{
  "hidden_size": 64,
  "intermediate_size": 192,
  "norm_place": "pre",
  "tie_word_embeddings": true,
  "parallel_block": false,
  "init_std_o": 0.0,
  "init_std_up": 0.0544,
  "init_std_down": 0.0,
  "beta1": 0.95,
  "max_steps": 6672
}
Each number is 50 + 10 x the weight over the matrix's rms, rounded and kept within 0 to 99. Layers, rows and columns count from 0.

# layer 3 MLP up, 192x64, rms 0.435, rows 64-80, columns 0-63
51 64 41 49 45 44 46 46 60 53 44 43 56 55 48 51 47 48 46 61 61 44 45 47 43 50 50 48 47 45 46 36 45 47 50 46 50 43 64 54 51 62 58 48 48 66 43 56 52 46 50 58 55 48 49 56 55 53 39 54 59 49 44 42
47 55 26 62 62 46 40 57 71 49 65 56 32 66 46 58 34 47 55 46 50 49 26 52 43 63 52 48 54 51 50 45 59 38 50 31 47 57 63 63 35 39 35 49 64 47 39 46 47 66 51 44 39 51 62 36 50 64 42 50 69 48 46 65
61 39 64 62 35 41 47 40 48 32 48 47 44 38 66 60 50 50 47 52 57 42 47 66 46 43 56 51 73 52 36 41 52 63 45 36 35 60 53 45 47 50 60 46 49 55 47 60 66 68 43 62 59 32 60 66 52 32 77 59 26 49 47 23
26 60 24 55 55 35 47 43 69 51 53 44 35 33 33 62 55 46 54 61 43 57 55 62 50 47 59 48 41 47 52 44 47 62 44 49 64 33 53 68 62 58 58 57 54 54 49 46 46 39 57 41 56 48 40 44 67 47 49 54 56 56 62 28
53 57 38 43 46 58 41 43 48 56 52 68 46 55 42 59 38 51 40 56 43 51 32 48 42 37 67 41 50 50 59 44 32 41 69 46 53 57 65 30 53 69 31 34 54 64 45 41 53 46 59 55 39 61 50 45 59 48 48 53 54 60 67 53
51 49 46 49 48 51 49 46 51 51 52 52 51 52 49 50 49 53 51 50 51 52 51 50 51 50 48 51 50 53 51 49 49 50 49 51 51 51 49 48 50 49 51 50 48 50 49 48 48 46 49 52 53 54 53 51 50 49 48 50 51 51 51 50
33 26 67 43 47 34 67 60 50 29 61 49 45 55 60 50 66 63 42 41 32 73 54 33 39 41 30 48 49 61 50 61 68 61 51 62 63 49 62 46 46 50 49 41 52 20 43 55 39 44 62 67 69 41 41 63 52 52 45 46 45 47 49 50
61 50 46 55 56 53 62 42 35 62 54 51 30 44 59 48 70 43 56 44 46 46 50 40 45 52 53 34 52 38 54 58 59 45 51 60 38 55 55 55 51 56 50 42 48 54 53 59 53 49 40 51 50 47 61 54 55 51 48 55 44 36 51 30
45 51 45 43 43 34 43 45 62 47 59 44 33 51 52 50 49 57 60 49 59 33 44 61 56 56 46 52 43 41 48 34 34 63 41 42 41 67 36 52 49 62 52 57 36 65 52 32 52 45 66 42 66 66 43 42 63 53 58 54 46 64 62 50
41 65 47 56 47 50 66 51 57 48 47 38 63 32 49 52 59 36 57 60 61 62 67 62 49 47 37 48 57 51 35 49 55 55 67 65 34 48 40 37 59 51 48 58 39 55 38 51 55 36 46 67 67 51 46 59 31 47 25 46 52 35 44 53
55 49 52 52 51 43 52 55 53 54 43 54 49 50 52 43 58 46 49 47 48 51 49 51 51 59 52 48 49 50 47 48 50 48 53 51 44 47 49 56 44 49 45 59 49 53 54 50 50 50 58 45 50 50 50 51 53 50 48 52 48 47 45 43
55 51 40 44 54 45 44 54 31 56 40 42 48 34 44 71 39 48 47 37 69 53 72 59 50 40 47 67 51 53 32 52 40 43 47 56 57 46 46 39 66 47 57 61 71 55 44 40 51 51 57 62 67 58 51 38 27 48 34 64 46 53 46 59
49 49 36 44 53 57 41 54 45 57 49 59 47 39 33 71 46 60 61 62 46 53 53 57 56 56 48 49 45 60 49 35 51 43 44 65 50 55 29 61 72 48 53 45 41 36 54 49 57 46 53 44 52 44 41 59 34 55 43 53 42 70 48 46
59 54 66 59 45 44 59 36 38 49 45 42 71 30 45 33 82 37 52 26 33 47 46 47 62 55 43 46 45 51 55 48 55 38 43 39 50 41 58 62 40 53 48 53 48 61 49 50 65 18 66 55 42 53 64 57 67 53 52 46 50 42 61 66
38 49 47 52 48 55 61 44 50 43 52 49 58 47 50 45 52 68 61 59 41 54 54 33 53 43 41 54 48 61 45 63 53 52 55 49 44 56 53 55 53 42 43 39 54 46 52 47 47 49 53 54 41 55 44 48 48 51 56 57 48 49 49 39
57 49 63 56 50 35 28 60 54 49 70 35 63 39 44 40 57 51 60 55 53 46 53 59 54 47 65 22 55 66 55 47 52 49 54 34 31 46 46 49 68 58 26 53 40 64 45 55 51 45 46 46 52 51 45 43 57 53 53 61 55 49 43 50
58 60 37 44 47 60 52 47 51 57 51 52 55 67 57 30 38 41 37 58 58 33 18 37 46 54 51 49 55 48 50 43 50 55 54 50 60 69 49 50 49 63 45 48 32 54 49 59 41 63 43 29 56 65 52 62 61 48 34 54 55 62 46 46
# layer 3 MLP down (transposed), 192x64, rms 0.125, rows 64-80, columns 0-63
47 42 57 49 47 41 46 58 54 45 43 44 51 61 43 43 46 55 55 54 47 62 56 45 36 49 60 51 46 50 51 50 46 51 39 58 53 28 52 53 59 58 59 39 59 51 50 56 63 33 57 54 52 48 54 53 50 47 29 57 58 47 43 57
55 50 30 39 43 49 34 58 48 44 64 43 43 47 49 50 49 42 54 69 59 53 50 51 74 46 34 62 52 37 57 46 41 51 59 58 31 53 61 50 34 54 38 49 69 48 38 57 39 40 74 56 56 65 53 67 48 40 50 68 28 31 60 44
48 45 33 52 39 52 42 58 36 66 49 60 60 61 50 34 47 62 50 34 46 66 53 58 37 51 48 53 42 46 41 41 59 53 55 48 54 61 39 40 55 63 25 53 49 49 59 54 59 48 57 34 33 68 38 46 82 62 44 46 50 61 45 45
60 40 56 35 46 51 53 50 52 48 54 67 48 65 53 52 63 43 46 31 37 48 43 51 56 70 33 46 57 50 54 47 71 45 39 64 51 61 56 47 45 32 52 43 43 42 33 48 29 47 57 38 64 64 59 48 35 50 45 63 59 51 43 68
48 51 55 54 26 50 42 35 52 67 46 55 47 48 45 41 56 57 68 44 55 45 53 38 47 47 47 53 56 53 54 55 56 46 43 46 45 55 63 47 46 46 47 42 32 42 64 43 61 69 44 43 56 71 45 34 39 66 58 63 62 34 55 49
51 51 48 50 51 48 50 51 49 50 50 52 49 50 48 51 48 47 49 49 49 51 49 55 50 52 52 53 50 48 47 52 51 48 51 49 53 50 51 52 45 50 50 51 50 50 52 50 53 51 49 49 50 48 49 48 54 49 50 49 48 47 49 52
38 70 53 56 57 42 28 63 48 48 51 63 40 45 44 61 66 38 52 56 67 59 62 49 48 57 53 54 37 38 61 54 58 42 55 18 45 61 38 27 53 41 49 45 35 63 38 55 61 52 43 43 52 53 66 45 43 48 56 63 60 47 40 59
32 58 51 40 42 55 47 42 49 58 61 30 57 48 50 58 52 56 59 33 59 52 53 57 61 46 50 45 48 36 54 53 39 43 36 64 50 68 46 54 62 52 40 57 65 66 56 55 49 43 49 44 57 44 52 45 55 29 49 46 53 46 50 37
44 41 69 54 59 53 40 47 64 48 43 57 44 39 40 54 53 55 40 46 61 49 38 47 41 69 65 42 29 42 53 47 58 50 43 50 57 64 47 65 56 63 56 26 48 48 50 56 55 43 46 48 76 52 56 56 45 56 42 39 51 42 31 56
61 51 67 67 60 50 44 51 50 46 52 45 45 53 35 55 40 63 62 47 43 47 29 45 31 53 32 36 46 51 45 67 49 45 36 51 52 43 42 61 32 54 51 50 56 57 45 52 44 64 50 34 50 55 60 36 77 46 69 49 43 64 48 60
61 52 57 46 47 56 42 44 41 48 57 49 50 57 52 49 44 41 39 55 50 54 51 52 43 50 49 54 49 48 53 46 57 49 57 40 51 53 41 46 51 54 54 54 49 48 61 37 52 51 48 50 43 47 57 51 54 42 51 58 50 48 58 57
47 41 57 39 55 41 46 44 66 55 47 65 49 52 44 42 53 56 16 38 37 51 58 34 54 54 49 50 56 57 58 32 45 59 34 45 56 65 57 48 62 54 54 47 46 43 56 54 54 67 61 44 40 67 63 31 36 62 54 41 42 52 53 59
52 57 62 59 48 57 36 58 58 57 42 37 49 59 59 56 58 53 41 44 46 41 39 32 52 44 54 43 42 42 52 71 51 47 54 34 46 42 64 66 38 55 59 59 53 37 47 41 64 53 46 44 48 51 61 36 63 39 73 58 43 35 58 39
46 45 37 50 27 69 54 47 71 55 47 40 46 67 50 48 39 43 57 72 42 55 59 59 43 48 51 77 56 47 39 49 44 45 53 46 58 46 47 43 59 57 48 54 43 17 50 56 42 75 57 59 56 47 39 43 58 43 47 53 39 68 38 35
56 51 49 54 67 45 47 58 61 45 38 60 52 53 43 44 52 49 28 75 32 48 41 56 39 53 34 64 53 42 55 31 55 50 38 55 51 53 61 65 54 62 54 56 56 45 53 36 45 58 44 41 36 61 41 59 41 38 43 63 50 48 60 48
20 49 53 55 57 50 71 51 47 36 46 45 49 55 58 59 35 52 25 55 38 52 37 50 59 43 67 61 53 54 55 49 57 49 51 42 54 46 57 38 43 32 53 52 66 61 53 40 55 34 38 43 56 51 67 54 46 69 37 40 65 55 53 59
51 43 58 46 54 48 49 45 53 50 56 56 43 33 54 50 51 45 52 57 52 49 44 55 51 42 38 38 52 51 48 65 34 45 53 63 59 37 42 67 60 71 45 59 29 57 60 47 46 58 48 46 43 53 65 55 57 35 48 43 51 46 32 74
# layer 3 MLP gate, 192x64, rms 0.442, rows 65-81, columns 0-63
36 58 46 62 48 33 72 31 52 55 55 50 30 44 39 48 51 50 53 48 66 64 46 46 51 27 46 29 45 59 54 62 40 62 35 44 56 47 54 52 60 31 47 52 52 57 51 28 53 62 39 52 70 41 57 50 65 53 30 42 64 63 73 55
43 50 56 29 48 58 38 32 65 64 56 59 35 55 53 57 32 44 53 56 40 35 39 58 56 67 47 69 33 64 58 47 40 29 63 61 46 49 31 53 69 42 68 61 34 50 58 52 53 50 36 61 52 37 53 56 39 56 42 54 53 58 50 56
48 47 51 49 47 46 61 52 35 50 59 41 39 42 36 67 56 32 41 62 73 47 67 62 40 36 55 40 46 39 52 48 41 63 55 47 58 58 29 44 52 61 39 60 59 66 58 52 55 49 35 53 50 44 39 58 71 36 48 43 65 60 57 24
40 38 53 48 37 56 46 54 52 49 64 56 35 51 63 46 64 53 46 59 33 55 58 48 43 44 56 44 34 49 50 43 40 63 53 37 49 60 49 53 35 61 45 40 55 65 36 50 74 52 61 37 47 54 27 46 66 65 63 49 53 46 64 42
53 49 48 50 49 52 51 48 50 52 48 50 52 52 51 51 49 50 50 52 49 44 50 49 51 48 44 52 50 52 49 48 48 50 50 51 49 50 54 47 52 51 50 50 52 52 49 49 50 48 49 51 51 51 50 48 51 53 50 51 48 50 51 48
39 65 63 46 55 60 53 49 40 59 40 53 58 43 58 42 44 36 40 50 55 51 39 47 53 55 47 55 45 59 57 51 55 60 42 56 47 53 57 75 41 64 47 72 59 53 49 54 64 60 36 43 31 51 35 38 49 40 46 37 52 27 41 61
46 49 61 53 62 44 51 46 61 58 58 63 50 56 48 44 51 52 43 46 55 46 45 54 43 55 38 64 53 53 48 37 46 55 51 40 65 44 52 53 45 39 41 49 56 33 37 41 44 65 51 50 47 59 48 46 45 58 40 40 54 51 54 58
53 53 32 53 46 53 62 62 50 52 41 46 59 49 39 45 46 63 53 42 46 51 47 30 52 35 47 68 56 33 68 63 43 42 40 48 62 50 51 52 64 69 55 38 63 46 49 46 45 61 58 41 23 42 69 64 46 34 60 50 46 58 51 41
46 66 43 77 33 40 44 56 51 56 54 46 45 47 43 43 35 37 53 48 36 60 60 62 49 53 29 45 50 33 56 53 39 44 53 58 69 52 47 30 52 50 75 48 35 66 70 62 49 54 60 57 63 43 39 50 44 32 53 46 46 50 54 60
54 52 51 52 52 43 54 57 57 54 44 56 51 45 52 41 59 44 52 48 49 50 48 48 50 62 53 47 51 51 45 47 52 48 54 51 41 47 46 56 41 50 45 59 51 55 50 51 53 48 58 46 49 51 53 53 50 52 47 50 49 46 41 42
47 37 61 51 61 47 42 64 47 47 47 56 59 54 32 36 53 69 61 32 42 53 31 41 42 64 60 38 49 65 53 58 43 38 25 49 46 54 40 51 75 55 43 58 63 31 45 52 30 35 63 50 50 55 60 51 60 69 49 40 39 60 63 53
54 48 37 45 51 57 53 42 37 50 50 51 41 40 40 63 50 54 67 52 52 70 68 61 59 53 48 49 54 74 53 38 48 40 40 57 45 64 28 53 64 43 64 40 47 47 63 38 45 54 52 45 58 24 36 49 39 52 45 55 42 62 45 50
42 46 55 69 65 54 39 74 63 73 40 43 44 57 39 42 36 46 24 45 55 39 53 51 67 39 69 38 63 36 47 47 45 60 41 42 51 45 50 51 51 60 57 64 50 52 17 48 53 55 66 62 48 49 55 48 53 56 56 53 43 45 46 29
47 53 52 47 41 52 64 46 52 47 62 54 58 40 52 44 46 61 59 62 43 44 59 45 57 40 39 69 45 60 46 58 57 53 55 43 39 53 52 48 45 34 42 43 61 52 53 55 48 39 59 49 44 51 48 54 43 48 59 57 38 42 45 38
57 64 52 54 39 56 66 39 39 43 66 46 48 55 47 51 52 50 42 42 45 56 58 58 59 25 50 68 53 33 44 52 42 61 47 57 54 63 27 51 46 46 70 33 44 47 50 43 38 62 50 67 57 37 42 51 53 43 50 52 40 57 62 48
39 49 35 36 31 45 64 66 64 58 52 51 60 52 60 58 53 60 43 53 56 45 35 54 50 43 43 56 69 35 52 48 44 34 43 39 65 72 57 45 70 39 65 27 51 55 61 50 50 23 42 49 50 43 49 62 52 45 65 54 46 50 45 50
61 54 56 61 63 70 30 58 52 59 66 44 54 58 52 58 40 53 33 54 66 51 30 57 43 32 47 60 52 53 51 47 53 51 33 50 44 39 39 52 46 66 49 60 44 39 49 79 40 49 39 46 57 60 48 50 54 63 26 39 38 50 43 45